{"n_layer": 9, "d_model": 384, "n_head": 6, "n_kv_head": 2, "head_dim": 64, "d_mlp": 768, "vocab_size": 2048, "activation": "swiglu", "norm": "rmsnorm", "norm_place": "pre", "norm_eps": 1e-05, "positions": "learned+rope", "rope_base": 10000.0, "rope_fraction": 1.0, "qk_norm": false, "attn_scale": 0.125, "bias": "qkv", "tie_embeddings": true, "parallel_block": false, "extras": ["capped logits"], "init": "uniform", "init_std_qkv": 0.0412, "init_std_o": 0.00971, "init_std_up": 0.0412, "init_std_down": 0.00971, "optimizer": "adamw", "lr": 0.000629, "beta1": 0.9, "beta2": 0.99, "weight_decay": 0.098, "lr_head": 0.00671, "grad_clip": 1.0, "warmup_steps": 334, "schedule": "wsd", "decay_fraction": 0.884, "decay_shape": "linear", "final_lr_fraction": 0.0, "batch_tokens": [16384, 32768, 49152], "seq_len": 1024, "doc_mask": true, "train_tokens": 364600000, "steps": 11747, "dataset": "wikipedia_en"}
Each number is 128 + 32 x the weight over its row's rms, rounded and kept within 0 to 255. Layers, rows and columns count from 0. The size above them is the row's rms in percent of the matrix's.

# layer 5 MLP down (transposed), 768x384, rms 0.0507, rows 619-624, columns 192-383
size [102  98  97  95 104  98]
[[166 141 184 162 150 175 170 115  64 130 181  93 126 108 115 116  80 154 169 132  97 173 121 174 143 137  93 103 100 114 175  69 123 137 118 132 102 109 110 135  75  76 111 120 129 128 156  91 179 133 158 105 157 103 100 169 144 122 109 110 143 161 115 117  87 136 159 130 116  68 119 133 155 137 101 146 132  92 135 145  68  96 139 132  63 167 102 110 137 106 137  93 104 142 126 137 142 118 105 163 107 202 146 137 184 144 157 119 153 104 130 150  96 107 108 162  89 200  97 149 153 240 159 150 131 100 142  98  96 147 147 168 130 163 115 171 179 111 113 151 186 148 118 129  95 100  58 112 125 124 139  86 114 103 120  79 102  87 156 103 125 141 139 159 131 153  77  87  42 140  66  81 141 138 133 116 165 112 148 123 146 168 189  83  76 125 157 125 150 134 115 103]
 [139  93 141 103 119 133 188 191 126 124 112 108 166 128 199 122 127 129 128 129  92 124 115 149  36  80  66  88  79 114 121 106 115 150 112  85 112 166 156 167  85 110  88 139  93 144 151 106 130 114 142 127 106 145 147 172 130 152 130 125 162 159 112 146 139  90  63 182  90 152 145 127 128 113  84 108 193  65 112  86 146 125 122 169 114 112 153 135 154 136 166 150 186  51 193 105 165 120 135 121 127 138  80 164 115 199 173 145 124  64 164 128 139 133 177 115 138  89  68 126  88 122 117  75 119 156 167  90 111 186 105  85 127 141  95  85 103  77  95 135 152 147 126 151 172  77 152 150  99 113 118 163 121  86 117 122 133 108 109 153 188 111  92 127  99 131 127 148 164  94  99 103 161 179 117 153  84 111 126 126 100  89  84 103 184 161 180 183  95 124 119 155]
 [ 97  92 176  61 130 108 176 176 160 150 115  80 133 146 152 115  85 147 158 164  73 116 169 146 176 123 162 109 189 166 162 185 166  50 154 136 127 144  93 143 143 144  97  96  86 123 124  92  82 106 166 119 161 135 118 117 158 139 144 119 126 176 162 102 121  84 161 175 122 144 127 118 163 109 101 119 119 121 110  71 106 110 121 139  99 163 102 172 118 108  75  93   0 158 131 172 142  97 118 100 110 133 124 146  83 117 148 195  13 106 134 162 132 105 125 172 109 157 194 133 147 150 103  84  80 125 137 135 179 139 136 135  85 109 110 116 119  96 112 145 142 164 140 141 184 121 123 113 121  87 148 116 171 109 161 104 100  92 178 155 124 159 184 117 110 162 173 194 144 117  93 120 175 159 130  97 147  36 159 132 121  62 130 124 159 126 193 175 167 146 154 103]
 [121 106 115  84 126 166  76 122 116 132 132 117 101 113 113 147 100 110  68 138  96 115 179 107 101 158 107 199 154  47 111   0 203 146 191 110 103  82 163  87 130 108 101 119  66 142 126  67 170 100 164 121 116 122 129 128 125 107 145 134 118 106 201  91 113 140 134 100  68 140 102 128  77 136 167 158 100 154 151  99 117  96 138  74 149 119 150  88 200 143 131 113 150 108 134 123  76 168  93  82  93 140  75 116 149 103 151 119  97 106 114 156 145 143 119 151 137 171 133  82 105 126 111 138  87 133 126 146 180 131 150  65 179 165 121 103 113 146 149 128 123 161 113  34 113 129 133 160 115 146 145 126 145 108 128 160 129 148 141 107 161 132 134 154 121 161  97 117 161 112 118 121 147 172 122  96 105 100 165 141 111 164 181 161 131 109  79  82 179 111 141 149]
 [113  58 144  80 139  78 110 121  70 138 138 172 157 130 158 151  91  90 175 127 109 114 124  82  81 142 128 105 124 163 124  50 158 159 149 102 112 152 162 169 150 186 124  97  76 136  61 124 105 105 148 195 134 160 142  85 171 119 127  92 108 139 182 148  96 112 117 165 159 117 129 153  62 167 133 171 145 129  49  84 133 115 108 145 132 102 192 151 170 184 137 150 114 159 155 124 166  93  73 151 168  94  97 141 121 176  98 131 116 186 144 126 140  71 145 169 135 139 176 154 132 109 105 111 132 107  80  84 145 156 116 112 145 138 172 164  96 105 146 100  95  77 144 112  96 123 113 152 111 173  99 116 166  95 116 173 116 139  45 136 105 100  97 175 167 102  96 218  99 144  63 140  50 128 171 185 113 155 106 126 165 218 113 128 143 112 162 152 136 123 106 158]
 [142  84 131 111 177 124 128 102 124 161 134 127 125 186 133 135 149 168  77 129 144 106  91 200  96 126 163 147 103 151 140 165 102  82 132 111 121 151 155  66 143 149  83 120 127  97 154 133 124 143 163 158 157 123 134 192  50  85 118  82 177 112 106  80 122 133 108 138 139 126  77  63 117 139 108 128  93 121  63 143 114 159 149  95 164 148 167 116  83 180 151  51 136 131 158 146 105 147 164 153 135 136  86 138 123 111 135 115 123 129 140 110  89 151 145 129 143 108 107 156 188 179 151 159  93 103 160 119 130 149 168 143 137 137 168 117 118 112 145 128 116 134 183 181 118  88 137 136 126 116 125  53 162 181 111 120 170 121 115 108  92  99 181 120 159 110 178  45 128 101 200  76 186 107 118 148 153  79 126 167  64 119 144 176 150 129 124  79 130 195 154  63]]
# layer 5 MLP gate, 768x384, rms 0.0591, rows 620-625, columns 192-383
size [100 102  89 107  96 101]
[[ 84 215  93 105 127 150 106  85 150 117 139 103 105 163 123  75 147 119 167 167 123  98 109 145 171 132 118  95  96 108 184 111 140 178 154  83  88 150 151  80  88 108  79 140 129 143 119 152 117  82 137 126 114 132 147 135 145  99 161 131  84 132  78 181 148 119  99 155 168  64 147  98  96 134  61 159 160 107 210  61 131 121 154 109 102  91 140 175 115 121 117 107 147 131 112  37 116 109 125 175  92 118 116 109 124  90 104 109  66 133 176 110 107 113  70 166 109 121 155 172 178 162 166 143 189 133 147 167 101 173 130 122 142 125 151  80  88 154  70 116 157 115 175 153 123 130 111 155 108 127 112 137  95 189 104  77 124 137 125 148 120 127 158 112  78 138  87 112  85 168 153  98 119  24 185 103 168  74 160 130 142 106 151 164 148 140 108 127 131  88 140 152]
 [ 60  59 110 100  92 118 130 119  63 110 104 142 108 118  51 123 123  88 129 114 179  96 162  97 170 122 124 109 117 121 123 122 153 181 145  91 113 189 145 137 102 100 175  86 109 131 148 113 154  63  96 113 166 134 105 106 159 126 108 140 109 103 105 108  57 124 110  88 114 124 140  89 152 139 158 184 162 174 157 109 118  91  93 144 139 120 137 158 117 161 196 145 126 143 126 123  87 159 121 139 180 140 148  34 140  75 108 121 133 101 175  81 117 116 123 137  79 179  92 130 123 204 117 121  75  92 177 166 178 125 145 151  78  81 168 120 105  92 117 153 164 165  88 115 132 129 167 106 119 205  96 131 158 170 138 114 156 209 149 154  95  76 193 184 165 147 162 137 173 151 119 116 139  96 164 160 109 137  99  86 128 166  99 167 107  91 124 143  82  72 125 100]
 [147 129  70 102 130  77 104  92 171 144 112 158  72  93  91 107 193 163 159  83  36 124 161 171 130  98 169 154 173 155 136  86 101 113 150  79  90 138 135 105 126 154 151 100 133 149  99  82  92 172 141 148  95 140 167 114  90  92 166 101 120 101  98 118 100 115 125 179 125 112 109  99 122 140 104 142 159 118 141 157 122  88 189 138  98 119 130  99 149 132 164 158 140 148 154 137 128 152 178 126 121 133 103  94 143 139  66  90 175 120  74 149 141 128 151 124 144 109  96 161 109 135 158 181 105 128 118 148 181 128 159  88 118  97 118 165 152 128 140 161 171  97 175 108 194 165 112 124 104 160 146 156 129  87 185 146 137 108 145 160  65  70 150  88 120 109 190 117 116  53 127  98  91 137 145 113 113 101 157 161 197 117 164  98 102 119 169 113 141 145 147 132]
 [148 156 153 165 126 156 137 140 189  80 169 160 109 109 173 164 134 132 117 154 100  77 155  65 113  99 184  93  99 139 111  71  87 115 175 124 101 130 167 143 141 185 164 158 123 145 135 169 112  95 136 109  62 102 119 157 177 180 109 177 147 127 115 101 108 144 122 127 134 150 125  90 111 126  76 171 133 147 189 158 145 113 146  85 105 175 151 130  91 126  80  86  73  76 121 150  91  91 171 103 173 157 161 132 175 101  78 154 198 174 127 122 115 146 142 131 127 102 163 127 103 137 138 150 138 159 127 152 131  77  91 177  91 134  93 121 143 118 129 103 171 112 127 122 171 167 130 120 134 179 104 120 196 178 136 186 100  65 154 164 105 218 116 133 163 105  69 116 165  81 115 100  88  71 121 192 106 169  98 163 106 122 149 100 138  94 144 166 130 151 141 153]
 [140 156  88  99 157  95 140 203 152 102 132 142 183 100 128  96 174 137 113 154  77 181 142 130 116 156 184 102 174 122 149 102 104 144  93 113 169  98  92 132 126 132 164 159 141 133 121 150  68 199 132  98 146 126 144 130 139 118 115  96 177 102  89 162 179 154 151  89 144 110 139 133  95 106 184 140 162 174 114 108  71 158 143 125 167 173 163 166 145 126 145 162  88 111 155  83 148 126 124 125 130  93 176 168 134 108 121 175  92  98 183 116  99 188 116 118 148 129 163 141 149  84 143 139 139 221 176 142 104 197 147 109 164 126 134 143 156  69 133 195 132 135 127 100 117  73 118 161 141  60 163 170 177 117 120 121 119 166 105 192 142 154 171 163 113 108 152 159 111 108 160  88 136 101 117  95 175 145 132  75 138  59  75  87 117 157 114 180 160 132  70 110]
 [148 124 144 121  84 100  94 184 126 190  95  82  64 140 132 139 146 144 140  95  56 140 129 113 169 113 178 136 157 178 118 120 127  96 216 135 120 122 151 168 115 170 109 123 134 120 147 166 109 148 128 169 162 148 123  94 159 164 135 133 157 114 122  87 118 183  97 132 155  84 119  90 137 153  97 161 116 116 104 130 163 146 137 165 101 102 149 221 172 177 130 131 104 127 197 133 125 105 177 120 123  95 135  70 104 191 105 111 130 147 140 112  94 110 134 142 162 103 108  65 114 132  97 143  97  57 104 105 106  71 118 160  53 138 125 206 176 118 155 195 142 130 105 172 134  65 103 133 157 121 136 182 133 102 114  97 155 104 121  95 155 117 124  78 153  83 155 181 107 174 146 119 123 118 197 201 143 141 181 155 143 117 118 123 117 179 158 102  72 152 161 147]]
# layer 5 MLP up, 768x384, rms 0.0598, rows 620-624, columns 192-383
size [ 98  97  93 103  96]
[[126 177 145 141  96 114 106  81 153 115  87 157  98 167 130 171  61 120  85 173 144 185 125 161 119  77 142  94 101 116 125 155 133 139  40 116 149 117 146 125 102 115  46 129 131 134 147 111  83 154 121 164 125 121 111 179 107 186 101  94 180  87 131 126 148 115 121 105 157  97 159  76 101 100 169 120 145 112 165 132 152 123 177 102 103 141 154 139  91  99  64  83 103 111 159 126  97  86 156 142  63 132 149 196 166 167 149 129 118 166 123 129 123 105 141 161 161 105 104 149 117 160  88 115  84 125  80 196 104 152 121 119 100 138 166 113 167 169 142 101  95 111 110 102 187  73 150  75 103 127 187 128 119 111  97 172 109 173 156 116 125 157 126 205 154 133  57 108 143 106 114 130 126 118 113 177 115 157 162 145  97 121  90 167  96 164 112 110 135 149 155  64]
 [113 143  86 139  63  91  99 147  69 139 159  98 153 104  25 150 102 111 130 102 103 115 163 127 174 100 129 128 139 169 128 101 106 121 138  84 101 196 217  79 115 181  97 126 171 133 124  90 120  94 109 123 165  65 129 163 142 114 115  62 131 126  90 113 151  85  84 172 132 181 112 138 160 112 131  73 101 124 114 122 157 103 167 127 126 129  77  87 160  85 165 170 144 138 133 127 125 113 139 160 133  87  88  61 113 160 148 107 151 191 119  87 158 152 139 174 151  85 138 110 159 182 169 103 157  76  83 130 113  52 105 140 135 162 153 162  64 106 122 135 160  85 150  94  89 132  98 161 147 159 115 194 123 140  87 146 159 145 195 118 128  93 145 151 134 101  79  93  99 133 103 136 193 174 148 165 152 142 122  70 127  87 139 101 140 103 134  69 113 112 106 129]
 [125 104 174 152 161 205 171 113 128 130 140 158 101 137  91 147 133  92 155 119 147 128 166 147 162  76  74 153  90 136 151 103 153 141 106 218 126 152 139 111 104 148 100 130 148 152 129 117 142 126 123 160 196  72 156 130 156 143 136 107  46 208 143  75  95 110 154 143 159 173 106 105 139 140 132 137 163 120  76 165 115  91  65  71 162 150  76 107 149 134  81 123 151  46 153 117 133 138 137 160 117 157  44 102 104 111 163  93 137 144 157 121 102 127 125 167 103 103 133 110  56 132 147 113 172 136 122 143  87 129 133 131 155  81 187 171 120 127 140 157 196 169  41 143 146 162 156 150  79 170 109 133 131 116 153  98 137  80 103 129 115 102 135 166  65 113 115 101 153 167 124 136 192 132 101  58 127 144 139  94 151 166 181 149 169 134 115 122 114 118 104  77]
 [177  83 145 117 129 167 147 122 113 110 110 125  73 116 106 120  61 113 121 175 114 153 179 168  93 158 110 112 180 142 145 102 171 176 114 100 161  79 172  86  48 172 122 137 164 135 150 176  93 183 145 150 112 128 173 113 163  91 115 123 160 163 119  87 145 126 110 169  98 193 144 118 176 129 114 113 185 161 149 108 182 134 128 135 191 102 155 162 144 193 143 198 125  76 134  92 102 101 118 187 169  79 120 148 168 168 119 133 136 161 156 141 118 141 117 136 162  97 122 114 131 144 145  77 122 104  81 123 116 191 137 182 141 137 110 139 152 193 146 107 168 155 150 150 143 138 148 131  98  69  82 160 148  88 121 114 147 178 126 131  96 117 124  94 140 168 114 149 179  94 181 184 145  96 149 107 155 168 103 102  92 111  85 154 118  96 132  93 127 153  91 108]
 [126 127 146 108 112 184  74 167 148 137 108 158 115 133 101 117  58 174 172 135 122 177 105 104  93 183 180 146  93 148 155 105 134 192 152 114 171 134 167 145 119 118 122 139  73 151  91 140 133 157 168  72 151 174 149  94 152  65 122 181  75 131 107 117 166  55 145 108  91 226 104  96 197 106  89 159 148 150 120 117 121  82 116 156 168 123 115 113 115 145  96 126 128 158 144 163  77 136 137 174  86  87 105 131 132 116 116 131 134 108  88 132 163 115 109  74 159 163  92 173 135 103 147 195 123 143 157  73 184 145 110 145 154 102  77 177 127 137 138 113 138  72 140 129 166 185  97 185 123 123 113 121 104 109 131  95 118  61  90 141 125  98  88 120 168 152 127 162 199 104 120 119 138  89 131  99 225 108 142  71 145 106 106 159 109 119 142  79 144  89 163 141]]